config.yaml
n_layer: 9
n_head: 6
d_mlp: 448
norm: "rmsnorm"
rope_base: 10000.0
parallel_block: false
init_std_o: 0.00636
beta1: 0.95
beta2: 0.99
lr_head: 0.00469
grad_clip: 2.0
final_lr_fraction: 0.0
doc_mask: true
dataset: "wikipedia_en"
Each number is 50 + 10 x the weight over its row's rms, rounded and kept within 0 to 99. Layers, rows and columns count from 0. The size before them is the row's rms in percent of the matrix's.

# layer 5 MLP up, 448x192, rms 0.151, rows 314-422, columns 0-63
102:44 38 50 62 58 44 36 65 36 60 36 47 34 59 44 38 44 51 51 53 47 44 50 60 49 48 64 44 40 57 51 69 56 48 52 45 37 44 45 47 53 56 38 32 39 40 38 40 45 69 53 40 67 41 44 36 47 60 55 53 45 56 58 47
096:44 56 63 46 58 58 45 63 64 32 34 48 45 57 63 46 57 59 46 55 53 46 34 38 60 57 47 50 42 48 44 63 49 36 41 57 56 59 70 50 43 32 48 46 50 61 41 39 50 51 67 48 42 39 34 47 51 48 44 51 43 48 42 38
093:60 58 45 54 53 56 44 52 43 53 63 44 51 65 62 60 51 51 49 47 51 60 32 31 47 49 38 44 62 42 56 51 55 62 49 76 45 66 45 43 47 47 52 49 59 38 57 55 38 55 55 50 46 32 63 46 46 28 36 43 58 58 25 51
102:43 35 42 64 57 55 57 41 53 43 26 53 57 53 40 50 55 48 52 71 45 45 52 58 44 66 54 49 44 45 36 37 63 60 38 45 59 19 59 59 38 43 39 50 35 48 44 50 33 58 42 50 42 43 65 64 49 44 49 55 58 52 61 37
103:57 58 35 57 49 62 50 38 46 37 45 40 47 61 62 49 45 63 39 44 57 52 55 55 61 52 55 33 48 27 58 63 58 49 56 48 48 33 47 58 50 60 56 51 67 29 64 53 29 42 42 54 50 53 41 37 44 68 53 41 64 53 63 40
111:66 40 53 64 61 56 48 33 63 53 54 52 58 60 56 62 57 59 57 57 47 34 49 50 57 54 55 36 54 41 25 50 65 57 64 50 46 49 62 40 60 45 29 75 53 53 53 56 49 44 51 61 53 59 37 57 76 49 41 46 38 40 60 43
100:58 39 59 58 45 51 38 35 37 45 46 66 53 38 61 41 55 53 58 53 48 54 52 48 55 40 53 66 39 57 62 19 67 56 39 48 37 52 41 39 41 47 50 55 64 48 57 39 40 62 47 65 63 68 47 56 49 44 36 47 50 52 46 49
095:60 46 54 42 46 34 53 46 62 44 55 38 57 62 47 56 67 50 47 46 59 46 51 43 62 34 58 37 49 57 38 35 58 63 54 63 65 64 57 58 46 55 57 42 51 47 53 39 61 51 48 64 55 56 43 34 72 64 41 40 49 33 53 60
102:40 40 65 60 47 62 46 65 40 54 52 52 49 45 39 55 58 56 59 47 37 38 50 57 55 39 68 44 49 40 56 63 42 47 48 58 49 50 42 66 78 55 70 53 37 46 41 56 44 48 48 47 73 53 39 71 51 48 61 52 46 56 44 45
102:56 61 56 51 39 44 85 35 61 67 40 50 52 38 67 58 37 57 56 56 61 45 41 31 44 48 55 42 42 54 40 62 27 40 51 49 43 38 42 63 49 55 54 58 37 45 47 55 40 44 36 38 35 67 40 36 54 61 31 32 46 49 40 42
106:54 56 56 49 32 55 54 38 53 26 54 43 57 70 60 47 54 38 52 40 48 51 43 56 49 51 35 35 68 43 35 55 52 60 57 46 22 42 61 33 50 38 58 56 59 53 35 49 34 46 50 48 62 45 47 44 50 52 47 54 49 42 20 47
098:57 38 51 56 48 53 52 63 37 59 39 53 27 48 42 52 46 52 39 57 59 60 60 52 55 42 54 54 54 52 51 44 36 57 45 35 29 47 53 51 47 55 62 50 47 56 56 67 42 27 45 68 59 46 65 54 62 44 52 52 67 71 51 48
111:64 46 55 43 58 62 57 50 37 50 48 49 53 55 54 34 39 36 51 32 25 30 63 52 39 40 49 38 42 55 55 42 66 56 52 50 33 48 37 39 63 38 40 39 41 44 46 58 52 38 51 47 50 61 28 36 58 70 48 44 61 42 40 65
092:39 55 49 55 54 59 38 42 55 56 63 65 46 43 42 59 34 56 58 57 66 69 56 49 48 72 50 71 61 69 49 55 48 36 67 55 42 45 63 64 51 60 44 29 32 41 36 31 48 46 42 64 56 57 58 69 46 51 31 57 57 52 42 48
098:48 53 47 39 65 37 52 58 38 55 57 46 40 42 62 53 48 56 53 37 46 35 78 46 59 49 55 48 48 76 39 58 42 55 42 56 51 49 59 51 64 56 58 67 67 60 39 53 73 66 56 40 64 36 61 41 78 48 62 48 62 51 40 45
106:70 60 39 54 47 51 42 49 53 40 43 53 50 59 70 49 42 28 43 31 70 56 60 62 47 52 38 39 54 40 58 49 63 27 65 74 51 51 44 31 58 44 43 48 43 39 71 57 52 42 57 51 34 55 38 38 53 43 57 41 47 69 42 54
098:65 42 64 56 48 38 39 60 39 65 43 44 59 55 54 33 58 43 51 60 61 49 45 34 66 24 45 62 64 69 53 59 38 27 44 71 40 54 45 34 62 63 52 42 53 44 48 50 36 48 46 44 48 43 58 41 36 58 50 59 46 52 44 38
106:59 43 24 53 40 62 58 48 62 48 47 45 69 52 62 38 53 50 41 52 45 47 49 29 52 45 53 69 49 59 50 42 39 41 49 38 49 37 50 60 44 43 37 34 43 54 41 41 46 56 49 52 48 52 40 58 31 43 47 47 58 37 50 48
105:54 55 44 66 51 44 51 44 70 55 41 51 50 52 53 63 47 50 49 50 40 33 49 57 61 49 52 61 34 51 57 23 42 50 68 56 60 30 42 53 62 49 48 50 51 55 50 43 44 69 43 37 38 49 72 44 35 39 38 74 39 54 42 61
108:68 43 29 70 55 52 50 50 53 47 61 59 44 51 63 39 48 44 53 51 52 48 46 43 47 48 47 51 64 61 55 31 58 27 54 62 58 46 48 46 48 40 73 43 51 47 39 41 58 36 64 47 70 45 56 58 41 72 63 57 53 57 55 34
103:59 53 50 57 49 52 44 49 45 57 46 48 49 71 34 55 50 55 48 45 37 44 73 34 60 62 49 44 47 46 38 48 62 51 48 58 60 53 58 51 55 42 54 57 51 59 51 53 48 58 31 31 59 60 38 46 59 38 47 49 56 70 41 60
099:44 57 37 59 46 51 51 45 44 48 50 40 73 47 55 50 32 42 55 69 53 59 55 33 52 52 50 67 63 41 54 45 54 42 59 40 34 43 52 38 44 52 66 41 57 43 32 44 53 38 51 42 50 52 58 55 60 47 32 44 50 55 59 68
096:47 46 48 37 51 35 48 38 39 60 85 49 54 57 55 64 27 51 52 40 61 39 64 51 51 57 59 43 57 50 46 58 41 43 57 66 66 52 34 43 58 52 52 32 57 49 52 55 65 25 48 61 55 37 52 49 46 53 60 50 62 52 51 52
103:44 66 35 46 56 59 64 47 41 55 45 47 65 47 61 46 57 29 58 51 38 58 42 47 30 61 44 34 46 50 45 66 50 48 45 76 28 32 49 45 56 56 32 44 62 68 32 46 57 53 54 60 32 55 61 54 52 42 44 44 62 42 52 54
097:41 67 41 60 59 51 36 60 72 57 41 55 43 54 48 47 40 48 50 57 70 53 52 57 56 57 55 47 55 46 46 57 70 47 34 40 60 34 68 61 44 53 56 60 53 35 42 37 49 43 43 75 33 27 37 67 20 29 39 61 38 45 39 41
095:44 60 60 54 59 50 54 64 56 53 36 66 61 64 47 55 49 43 48 46 59 59 51 53 41 52 49 44 52 60 37 50 55 36 49 34 50 51 46 35 42 40 39 53 47 43 46 57 43 60 67 41 62 47 49 59 55 52 48 55 56 52 52 48
099:56 60 48 57 67 49 49 69 44 44 29 32 62 50 64 59 49 47 49 67 61 39 40 53 53 57 49 64 54 54 61 22 47 67 52 55 39 42 42 60 39 48 43 43 73 53 52 47 39 50 35 55 58 47 45 49 55 44 37 46 40 52 46 34
097:59 66 54 39 45 56 54 70 45 42 47 61 47 43 54 53 59 34 39 57 42 60 56 38 48 47 70 53 32 50 51 55 43 54 72 43 63 39 36 63 35 47 46 69 47 56 44 66 48 38 42 60 63 44 52 50 59 27 45 66 43 54 52 49
095:53 60 60 52 42 46 53 48 49 54 65 56 37 39 50 44 56 45 65 39 44 77 65 53 54 57 48 37 45 58 42 38 49 68 39 73 57 50 53 48 47 53 43 57 49 44 48 49 51 43 51 38 29 55 58 46 35 67 47 55 52 44 34 39
094:52 48 52 48 55 48 43 62 36 58 49 37 58 43 62 64 59 39 58 33 41 47 35 27 40 55 58 67 47 54 55 54 53 40 56 43 38 42 33 56 54 62 38 55 48 36 42 47 58 44 61 57 55 24 51 48 71 54 61 53 43 20 79 59
102:45 38 75 44 62 58 46 53 37 44 62 49 65 60 53 60 19 43 36 54 57 52 46 47 41 51 37 55 49 41 36 44 18 39 58 53 38 65 45 32 37 51 49 45 59 52 65 51 44 58 39 52 47 47 30 54 54 56 63 46 52 63 60 56
105:56 41 59 29 55 58 47 56 55 61 54 34 68 51 47 67 56 66 51 72 46 66 53 50 46 49 34 43 53 54 57 52 58 59 43 46 52 29 30 64 50 43 54 38 38 35 57 50 42 45 38 41 35 40 48 40 45 60 48 49 54 57 62 74
096:49 56 60 37 54 44 42 59 57 51 61 48 44 62 37 24 53 67 38 45 43 41 56 41 43 46 66 41 51 42 48 39 31 48 44 41 45 50 56 51 56 53 42 49 45 58 53 53 73 48 62 55 33 55 52 42 41 52 50 51 46 72 40 57
099:59 50 32 59 45 74 54 55 34 60 65 58 44 48 57 52 39 28 43 53 49 60 46 49 48 58 64 49 52 51 45 63 73 43 37 47 47 47 66 61 52 44 28 35 34 51 46 55 56 52 48 25 59 43 47 62 52 40 51 60 56 53 53 58
104:35 41 37 36 47 66 37 20 58 50 53 45 57 44 46 38 49 44 51 57 60 44 55 34 64 44 37 36 33 82 59 69 54 41 42 51 56 53 69 44 42 54 62 42 51 51 47 50 58 58 45 36 59 54 45 42 59 57 25 44 53 47 62 51
092:52 37 51 34 48 64 49 37 54 45 55 63 52 44 36 22 46 60 44 61 41 55 61 53 43 33 47 34 52 55 46 37 48 42 51 56 61 32 55 56 51 48 36 26 68 47 38 47 39 61 45 52 62 39 48 44 51 57 54 64 54 39 55 55
098:59 51 41 65 58 59 35 57 62 40 60 67 47 36 46 51 62 61 32 42 37 33 54 52 53 63 40 46 68 48 66 61 51 64 54 50 48 46 52 48 45 53 48 59 44 48 55 45 73 41 48 54 38 38 59 58 60 65 60 53 41 53 37 61
096:34 37 35 57 40 40 60 52 65 48 60 47 51 30 40 58 56 53 50 48 47 52 56 55 59 52 54 45 54 48 37 34 40 46 48 42 74 41 67 51 50 54 61 45 47 44 58 57 46 56 37 43 55 43 44 48 41 45 47 42 61 66 57 49
104:42 49 54 40 52 60 44 38 48 57 45 45 61 48 58 51 51 45 40 45 65 34 42 46 54 80 58 61 58 57 50 53 43 54 67 38 53 40 51 37 64 67 35 42 55 50 50 60 38 69 30 55 33 52 49 50 35 65 51 59 50 38 57 55
100:41 46 51 58 60 43 59 50 48 39 26 50 51 65 66 61 40 55 61 45 37 55 61 48 49 45 66 48 36 48 43 46 63 46 49 53 37 55 42 62 65 42 56 50 48 43 43 39 41 23 60 61 58 40 47 51 63 52 55 37 55 38 59 57
102:75 51 53 33 50 42 55 44 64 57 64 53 61 42 42 52 51 68 45 58 42 61 42 56 45 36 82 40 40 51 45 36 48 65 56 66 42 59 69 38 49 48 67 56 49 59 45 42 49 57 42 54 38 56 38 39 53 42 59 50 34 45 65 56
103:62 58 47 61 68 45 51 52 43 41 56 62 51 51 59 57 46 40 47 31 62 58 50 40 52 50 57 31 50 37 47 47 49 39 55 37 41 25 45 51 60 50 58 44 62 42 59 24 52 39 60 56 62 45 39 54 45 35 49 74 61 56 65 47
094:54 52 45 54 49 52 45 39 34 59 37 56 49 53 60 59 52 41 67 71 57 76 45 53 35 33 35 50 62 33 59 58 52 58 44 59 65 54 33 33 42 56 57 52 43 57 39 46 41 41 47 51 28 64 51 53 45 41 79 56 45 37 38 61
098:37 59 43 46 61 47 21 35 40 53 58 52 51 40 63 65 51 58 46 38 58 52 47 40 37 26 35 21 42 42 51 64 55 29 49 51 47 70 62 53 58 66 69 51 59 58 35 43 46 66 73 57 60 64 39 61 55 58 50 51 42 48 54 70
100:50 28 33 47 64 48 56 50 43 75 38 46 60 60 47 58 31 50 27 56 45 62 46 48 49 59 50 58 63 37 48 46 46 43 53 32 38 58 50 43 69 48 44 71 48 66 35 43 54 44 38 51 69 43 46 46 38 58 32 47 30 52 45 59
097:50 56 35 68 35 25 64 51 69 58 53 47 50 46 28 58 48 45 47 42 52 63 56 50 69 52 45 55 37 51 46 45 42 57 52 52 46 57 52 46 46 73 57 52 60 44 51 41 57 34 40 71 33 41 50 48 64 43 63 35 40 73 37 48
096:43 34 46 71 51 58 59 41 35 65 34 37 49 59 37 55 47 36 38 44 45 69 49 53 45 48 48 52 38 60 51 58 71 47 45 72 44 34 70 46 29 57 56 45 43 34 48 49 51 54 60 52 42 42 47 66 50 45 45 41 54 43 37 39
102:39 39 51 56 52 46 50 74 68 56 46 57 39 61 34 53 58 57 60 73 57 29 55 46 37 57 55 27 33 36 60 40 58 61 41 33 53 54 53 56 49 56 50 45 41 55 34 44 61 54 60 61 61 41 50 44 61 52 55 51 58 56 39 69
091:48 42 47 43 20 46 38 31 52 52 49 36 43 37 50 60 61 61 48 44 33 28 34 41 38 40 53 44 40 34 66 62 48 65 57 64 46 53 45 39 62 49 46 68 69 52 33 58 45 47 53 66 43 57 38 70 45 52 38 35 41 77 35 58
097:43 49 41 30 31 50 37 54 50 68 64 29 43 66 58 35 47 65 55 39 45 34 58 57 42 69 50 30 54 61 70 62 56 54 56 57 61 37 56 60 43 60 53 45 59 63 49 55 55 50 62 70 34 48 41 60 69 48 63 57 34 46 38 57
097:54 45 35 35 41 36 48 63 60 51 43 35 68 42 64 51 58 45 48 47 79 51 45 45 41 43 47 44 56 50 50 45 62 49 53 56 70 63 31 56 56 53 55 47 64 39 63 63 20 56 52 52 52 35 37 31 36 58 46 49 65 39 47 57
095:53 55 67 60 50 62 68 61 58 49 59 47 45 56 58 49 40 50 35 53 44 44 34 27 63 46 64 48 25 62 55 55 56 44 67 41 43 56 62 27 50 56 66 49 29 62 59 69 57 48 60 46 48 47 38 47 52 54 85 44 69 55 61 56
105:56 53 55 70 49 58 53 64 44 48 50 67 77 40 46 59 38 63 47 65 58 44 57 42 38 38 39 55 48 39 39 47 50 48 56 51 49 55 44 61 57 65 53 75 60 56 25 46 66 53 61 62 48 41 43 42 39 56 46 40 54 55 49 54
104:61 55 34 41 41 30 62 48 52 54 53 41 55 71 57 65 48 58 56 56 40 38 43 39 63 48 68 45 47 57 46 57 66 41 42 46 36 45 53 58 59 54 58 56 49 37 53 35 46 51 46 39 66 42 56 41 33 49 43 58 49 35 52 39
093:57 44 55 48 30 41 52 48 63 58 38 62 36 60 57 56 60 66 54 33 49 51 56 46 58 55 41 26 48 41 43 45 50 39 36 44 35 51 60 40 60 49 43 37 51 58 57 55 60 39 43 55 44 43 56 42 68 48 49 49 49 58 69 40
095:61 50 65 40 34 44 69 58 60 47 47 48 59 34 47 69 51 45 41 64 58 56 45 47 60 71 37 46 42 56 53 43 52 51 40 57 39 47 52 45 44 43 56 48 47 37 40 29 56 60 49 38 61 40 49 53 50 35 53 40 62 55 54 49
102:54 50 49 48 52 57 31 49 47 49 49 63 70 49 76 60 50 51 47 59 40 50 53 52 51 52 35 58 39 49 51 51 57 51 58 52 52 59 70 59 42 50 38 42 53 34 58 60 63 39 46 31 63 56 53 38 50 46 53 47 41 61 52 38
117:48 66 46 45 56 76 53 52 54 41 49 68 48 60 48 48 48 55 65 50 37 53 43 50 51 47 44 60 56 45 34 61 53 61 47 62 53 34 46 50 37 55 41 65 53 59 47 46 47 44 48 42 65 45 47 46 46 62 48 44 48 69 62 57
094:55 59 50 48 67 40 68 51 59 44 50 58 62 48 47 49 57 42 61 52 54 54 64 57 61 61 58 52 50 56 54 65 58 44 62 52 25 48 46 49 58 36 46 75 38 53 70 47 62 52 56 47 52 36 51 45 50 61 66 52 58 40 59 68
113:45 31 54 59 44 42 63 48 55 53 35 69 50 47 51 52 54 55 45 66 61 38 50 42 49 51 41 51 59 51 46 65 35 59 78 51 45 37 62 48 49 50 47 43 55 31 68 61 60 55 41 45 56 37 33 36 56 46 39 45 23 45 50 53
103:57 57 54 42 54 50 47 57 46 47 46 57 32 74 42 62 39 44 84 62 43 56 70 63 59 66 47 59 48 57 36 58 43 60 61 43 43 35 48 49 65 50 36 50 50 42 54 49 40 60 41 41 53 39 41 47 62 53 47 48 53 70 51 56
102:53 54 43 36 33 46 66 60 60 49 66 44 44 62 55 54 60 53 71 53 41 35 54 47 65 46 39 59 62 46 57 59 47 58 53 50 45 41 67 54 59 45 57 36 39 59 26 39 51 49 50 57 29 38 62 56 41 47 55 44 52 52 43 55
101:39 58 60 51 55 42 62 45 50 38 43 33 50 49 51 47 63 45 56 45 62 68 47 43 47 48 60 55 44 40 35 42 49 39 45 59 54 34 57 41 32 54 33 35 53 55 75 55 45 48 24 58 63 51 74 54 77 52 49 38 53 42 47 41
095:52 54 51 56 63 55 39 44 51 43 49 64 49 33 35 39 55 43 43 75 32 58 49 59 42 36 40 70 50 58 42 40 50 63 46 32 65 55 43 60 38 53 41 51 51 55 55 48 53 59 38 58 51 51 52 43 57 37 49 44 42 40 42 59
107:44 54 61 28 56 62 58 48 56 39 55 33 41 47 33 46 37 57 39 38 56 42 39 35 53 57 71 35 46 47 57 29 58 41 52 66 58 46 37 79 46 55 53 49 43 58 47 43 62 33 51 69 51 29 54 50 44 40 53 44 57 52 59 47
107:74 54 55 49 36 54 51 59 48 49 53 39 59 52 67 61 60 48 49 50 45 41 50 64 54 45 75 63 59 52 60 69 50 39 43 65 62 45 55 41 49 52 43 45 44 42 60 61 50 59 54 54 62 44 57 57 29 66 44 46 43 31 51 33
101:27 53 52 45 44 33 56 64 33 58 61 36 70 54 59 53 68 41 53 60 52 63 53 41 55 49 40 44 50 43 51 39 38 43 81 40 62 44 46 43 54 43 61 59 49 48 54 43 48 53 55 56 54 58 60 39 62 50 69 48 50 46 31 46
108:57 57 46 60 36 42 54 55 56 67 45 55 49 36 41 52 53 41 37 76 60 44 51 51 56 46 58 69 52 50 66 51 50 40 52 62 39 60 55 56 64 51 53 57 37 54 64 45 61 45 58 67 70 41 32 31 42 42 55 68 76 36 67 46
107:41 39 48 42 66 53 53 44 52 53 39 55 41 41 35 61 45 38 52 66 39 58 49 56 53 49 66 48 54 39 57 56 36 49 44 59 42 60 27 48 57 53 42 39 39 50 57 58 58 34 66 57 56 63 47 45 49 51 48 66 41 73 58 63
093:63 65 48 42 66 46 38 36 43 43 37 61 50 57 55 52 60 44 46 60 45 38 33 59 72 30 68 50 47 40 47 32 56 65 60 55 56 46 47 48 63 49 60 55 43 66 63 53 46 57 47 51 62 49 44 48 55 55 55 53 45 63 52 45
096:60 56 51 55 42 43 49 61 48 56 35 56 46 47 56 56 28 57 44 64 54 55 56 40 67 66 69 57 38 54 59 54 53 52 51 44 49 43 37 66 42 61 44 40 52 50 69 44 59 42 58 67 44 68 45 46 50 47 65 64 53 46 43 30
093:76 51 49 61 59 34 34 49 68 57 51 50 49 66 23 52 54 52 37 39 52 47 51 53 43 42 32 39 68 54 53 56 50 72 49 48 45 45 55 45 43 54 51 30 47 56 63 51 39 42 58 34 37 43 28 39 43 56 64 45 58 65 61 49
102:48 42 69 52 42 44 55 41 54 64 45 56 66 44 63 56 43 38 40 61 47 45 43 38 26 65 77 63 41 43 39 50 46 50 48 32 59 60 40 48 38 35 43 58 53 46 43 70 64 56 57 50 55 60 21 46 52 54 58 43 42 43 53 68
100:45 42 59 60 52 58 48 41 61 52 51 53 63 37 81 50 41 38 43 62 66 46 53 53 47 51 39 52 40 52 54 68 46 52 50 47 49 44 48 46 48 47 60 34 53 39 70 69 50 45 55 46 49 51 43 35 43 19 39 51 55 41 49 72
098:42 62 28 54 62 56 66 50 55 66 53 60 43 42 53 60 50 63 54 32 45 67 42 47 50 42 39 61 44 36 58 54 49 51 44 42 56 49 53 42 52 52 55 31 28 50 53 64 60 33 52 43 57 50 61 66 47 63 51 54 42 50 49 49
100:39 42 57 51 48 53 41 46 52 42 48 70 51 43 49 50 58 54 44 46 55 45 57 60 49 47 56 40 44 38 53 43 33 53 47 37 64 44 50 48 68 56 45 40 38 54 52 53 22 38 51 60 54 55 50 56 60 54 50 63 63 67 56 57
105:41 43 44 46 63 37 52 60 52 52 41 54 57 57 46 54 52 57 59 63 52 47 35 51 60 41 57 41 54 58 44 54 45 50 37 37 43 53 63 66 66 36 49 47 53 47 47 48 49 57 49 41 34 82 72 47 58 83 38 51 56 34 48 50
088:37 41 67 39 45 46 63 51 49 49 48 58 50 42 60 37 62 61 64 52 51 56 45 46 41 73 51 59 61 34 58 64 62 48 50 49 50 50 45 39 45 63 38 41 48 53 57 65 52 47 56 72 42 52 49 74 58 54 52 57 37 65 47 43
096:29 60 41 58 47 36 57 39 52 42 47 36 50 46 41 52 52 52 54 47 43 44 49 58 53 49 40 52 46 40 25 37 57 41 63 57 55 53 34 50 48 50 48 39 37 50 45 73 53 54 41 40 53 44 66 63 44 41 45 49 54 47 69 66
101:36 53 50 35 50 32 29 63 47 62 52 48 47 62 45 65 66 56 50 44 55 42 53 54 45 59 33 48 47 41 38 49 57 41 52 50 58 56 61 54 40 62 41 50 48 55 56 48 48 46 61 63 59 53 52 48 76 41 57 64 47 45 67 48
113:51 32 58 48 69 37 53 45 45 52 64 30 37 61 39 60 56 50 40 48 50 26 57 60 55 55 63 54 55 28 51 32 46 58 38 52 41 22 49 44 46 60 54 51 43 55 40 41 51 45 55 56 50 38 67 49 50 49 69 47 40 67 53 51
106:47 53 58 47 37 55 66 65 39 49 56 59 42 60 37 54 49 32 63 37 48 44 53 52 47 55 59 51 39 53 56 58 68 45 58 36 54 53 52 35 53 45 50 45 50 44 55 56 35 46 72 47 54 46 30 66 40 74 43 37 59 48 54 49
106:52 54 43 51 54 44 59 69 34 43 44 51 40 64 31 51 39 52 62 51 67 42 65 49 55 40 43 29 51 48 56 51 57 37 53 53 66 53 42 62 59 35 56 63 46 80 42 53 58 47 54 42 40 72 40 56 59 53 49 40 55 53 67 48
101:52 15 37 30 54 56 64 37 33 33 61 59 42 37 52 56 54 36 38 52 36 51 50 52 69 60 55 70 43 57 65 45 51 57 48 49 51 57 46 42 58 61 58 52 65 53 49 46 60 30 63 65 53 49 62 46 53 51 55 56 68 48 50 42
097:45 52 41 33 48 72 59 60 65 51 46 66 38 38 39 53 60 67 43 58 63 42 56 51 35 44 64 61 44 48 52 67 69 49 60 56 44 34 56 62 48 52 57 53 51 39 56 51 50 35 35 71 42 54 45 55 46 70 52 65 38 51 43 37
106:33 69 61 46 38 47 45 35 54 39 30 49 36 42 33 48 37 56 52 47 55 49 49 43 60 40 47 60 53 60 39 68 45 34 58 61 67 42 36 35 55 60 55 52 59 60 36 37 50 63 55 49 38 35 57 52 41 52 42 50 28 67 54 52
100:55 36 62 39 40 50 61 65 60 25 44 46 65 38 48 73 48 62 52 31 54 57 57 51 48 63 52 48 56 50 65 45 52 60 61 47 52 46 39 46 51 62 58 72 43 55 63 35 49 52 46 53 48 54 60 46 60 40 32 52 44 49 58 54
107:56 42 54 69 40 48 46 69 50 60 47 51 49 49 42 68 52 33 47 44 48 60 38 74 47 42 46 28 64 41 36 54 48 53 57 57 52 44 36 35 49 52 64 62 58 41 45 48 48 50 43 67 56 22 48 67 47 53 61 47 39 35 48 46
093:38 50 48 55 56 44 38 61 54 68 36 50 51 41 41 36 55 61 41 51 42 44 54 53 45 46 51 53 43 42 33 74 67 63 42 45 49 45 59 44 46 51 73 40 56 64 56 49 39 44 36 50 64 55 40 51 49 33 47 60 34 40 45 60
100:49 42 50 36 45 44 42 21 61 63 45 24 47 35 55 38 47 39 64 40 28 53 51 51 53 40 54 52 44 56 58 51 58 56 60 63 57 71 58 41 36 54 52 51 55 34 60 76 55 58 52 55 56 31 48 51 46 50 50 55 66 49 40 60
103:60 55 49 45 38 63 57 52 43 45 55 47 51 35 82 49 46 58 48 36 51 50 39 44 62 57 39 35 43 55 53 69 65 46 50 58 59 49 49 67 53 56 47 46 56 58 50 34 42 55 50 42 52 33 55 49 46 58 50 27 46 48 50 51
098:33 41 54 54 43 30 48 57 42 36 42 47 69 46 62 53 60 39 55 55 57 55 37 55 61 53 60 42 21 60 61 53 49 58 51 55 45 48 43 34 49 54 39 41 36 47 33 47 38 56 44 47 33 50 67 41 55 38 50 35 58 57 61 46
105:57 51 66 58 51 48 37 79 50 40 28 55 43 40 53 48 50 43 59 61 48 51 44 55 46 43 38 51 65 43 44 31 46 52 71 47 39 36 54 57 54 40 41 49 68 50 35 50 61 48 33 45 48 59 49 43 48 49 53 38 52 47 50 57
098:54 47 46 49 53 43 62 50 40 53 41 59 51 53 42 60 58 44 40 48 51 50 40 48 59 54 61 56 43 53 56 47 34 64 56 57 62 45 66 57 42 52 62 54 48 41 62 58 43 46 55 56 53 54 69 57 46 65 60 57 57 53 56 37
091:46 36 59 54 64 46 56 51 49 66 56 39 71 58 51 72 53 47 56 41 76 50 35 54 40 62 57 65 41 33 58 42 28 38 41 44 56 31 25 47 53 67 38 28 51 64 62 40 47 61 27 50 63 59 51 54 43 51 42 63 34 61 47 54
100:57 44 48 59 58 70 46 45 63 56 32 62 36 35 51 31 51 51 61 53 41 56 47 51 57 62 63 69 39 47 43 53 52 57 46 38 46 33 47 63 46 46 64 45 48 42 35 52 35 32 47 52 64 41 52 35 57 50 55 31 51 57 50 61
101:46 59 54 47 49 38 43 51 67 49 54 57 43 44 53 52 54 56 67 57 50 47 30 36 32 46 34 38 34 57 52 53 56 42 57 61 63 28 51 36 35 53 58 53 39 45 47 48 49 56 54 47 49 42 37 57 49 49 45 68 49 56 52 70
104:43 42 53 40 45 55 35 57 43 55 61 30 67 54 40 60 53 45 28 36 67 42 47 59 47 44 42 63 49 42 62 53 51 36 54 46 49 46 48 41 45 39 33 44 53 48 60 57 54 50 27 53 71 49 50 42 40 56 44 40 46 48 67 42
101:45 53 41 70 39 53 61 58 54 51 77 45 66 50 56 54 65 56 51 64 41 58 54 49 46 54 40 51 41 48 60 53 64 51 49 38 33 60 42 51 44 42 44 50 47 47 63 42 57 38 50 52 49 43 44 47 47 34 61 44 59 42 54 44
097:33 43 45 52 22 54 49 38 59 39 49 60 40 50 55 42 37 23 50 64 48 45 54 73 33 59 58 35 51 60 53 65 47 34 52 68 66 63 63 50 46 60 32 49 66 45 49 49 56 51 36 51 55 40 56 52 32 44 39 53 39 52 65 54
092:48 55 48 52 65 64 43 64 44 55 56 52 31 55 41 42 40 51 51 10 27 43 57 32 63 54 43 49 37 47 57 57 57 54 58 38 63 45 62 47 39 63 37 51 56 44 46 35 41 34 54 57 40 68 41 46 47 51 48 58 60 41 54 45
098:60 56 44 52 49 42 49 48 28 53 43 41 50 48 44 50 46 44 47 70 49 44 40 39 39 57 45 66 61 38 58 38 65 40 52 65 27 39 58 57 56 56 51 83 62 64 72 41 51 42 70 55 41 36 62 57 48 49 67 41 34 43 38 64
093:37 52 49 50 60 56 24 53 37 53 70 27 47 58 46 53 52 51 63 59 51 61 71 49 57 53 48 30 40 50 53 57 46 62 54 63 62 50 60 46 46 47 64 27 49 53 54 47 34 43 43 39 47 64 54 48 59 61 45 55 46 49 55 56
105:64 32 41 48 53 55 47 58 59 55 29 54 56 35 53 54 44 30 28 49 33 63 61 73 37 62 53 56 53 47 38 49 44 53 41 44 44 53 60 65 48 44 76 59 56 57 53 68 52 45 39 56 59 42 56 70 50 57 50 63 52 52 46 44
102:52 46 42 41 62 59 34 41 50 55 50 40 45 53 44 44 73 46 67 48 53 56 36 53 62 46 52 38 22 26 38 47 41 51 36 34 42 48 38 58 64 31 44 61 41 63 48 50 39 39 69 64 57 61 57 52 40 53 48 45 52 32 34 48
105:62 33 34 60 53 47 38 60 42 33 39 63 44 46 53 49 50 43 56 55 49 41 52 68 51 58 47 56 34 55 50 44 52 53 34 73 43 72 62 40 63 49 42 55 48 51 36 40 59 51 39 36 49 66 83 37 54 45 54 42 54 65 55 61
100:55 75 56 57 35 57 37 59 51 38 60 66 39 37 40 47 37 51 43 39 57 39 63 48 48 56 60 49 43 57 35 40 56 47 63 54 49 43 43 22 43 53 57 66 57 26 48 51 54 47 60 39 63 36 58 48 47 53 49 55 43 61 57 53
105:44 57 33 41 42 53 51 38 38 62 51 50 39 36 57 60 37 39 46 34 49 39 56 54 49 54 40 50 56 48 62 53 50 55 31 40 71 69 47 58 53 55 39 53 31 53 51 39 64 47 76 60 59 11 64 60 42 57 67 36 48 53 45 48
098:40 44 74 67 57 51 49 52 66 52 51 52 50 40 57 50 54 49 50 70 49 46 46 51 56 41 38 38 47 47 46 44 52 50 58 66 58 45 56 61 34 36 56 31 39 48 50 32 41 47 51 37 78 52 63 42 32 35 60 55 55 52 37 50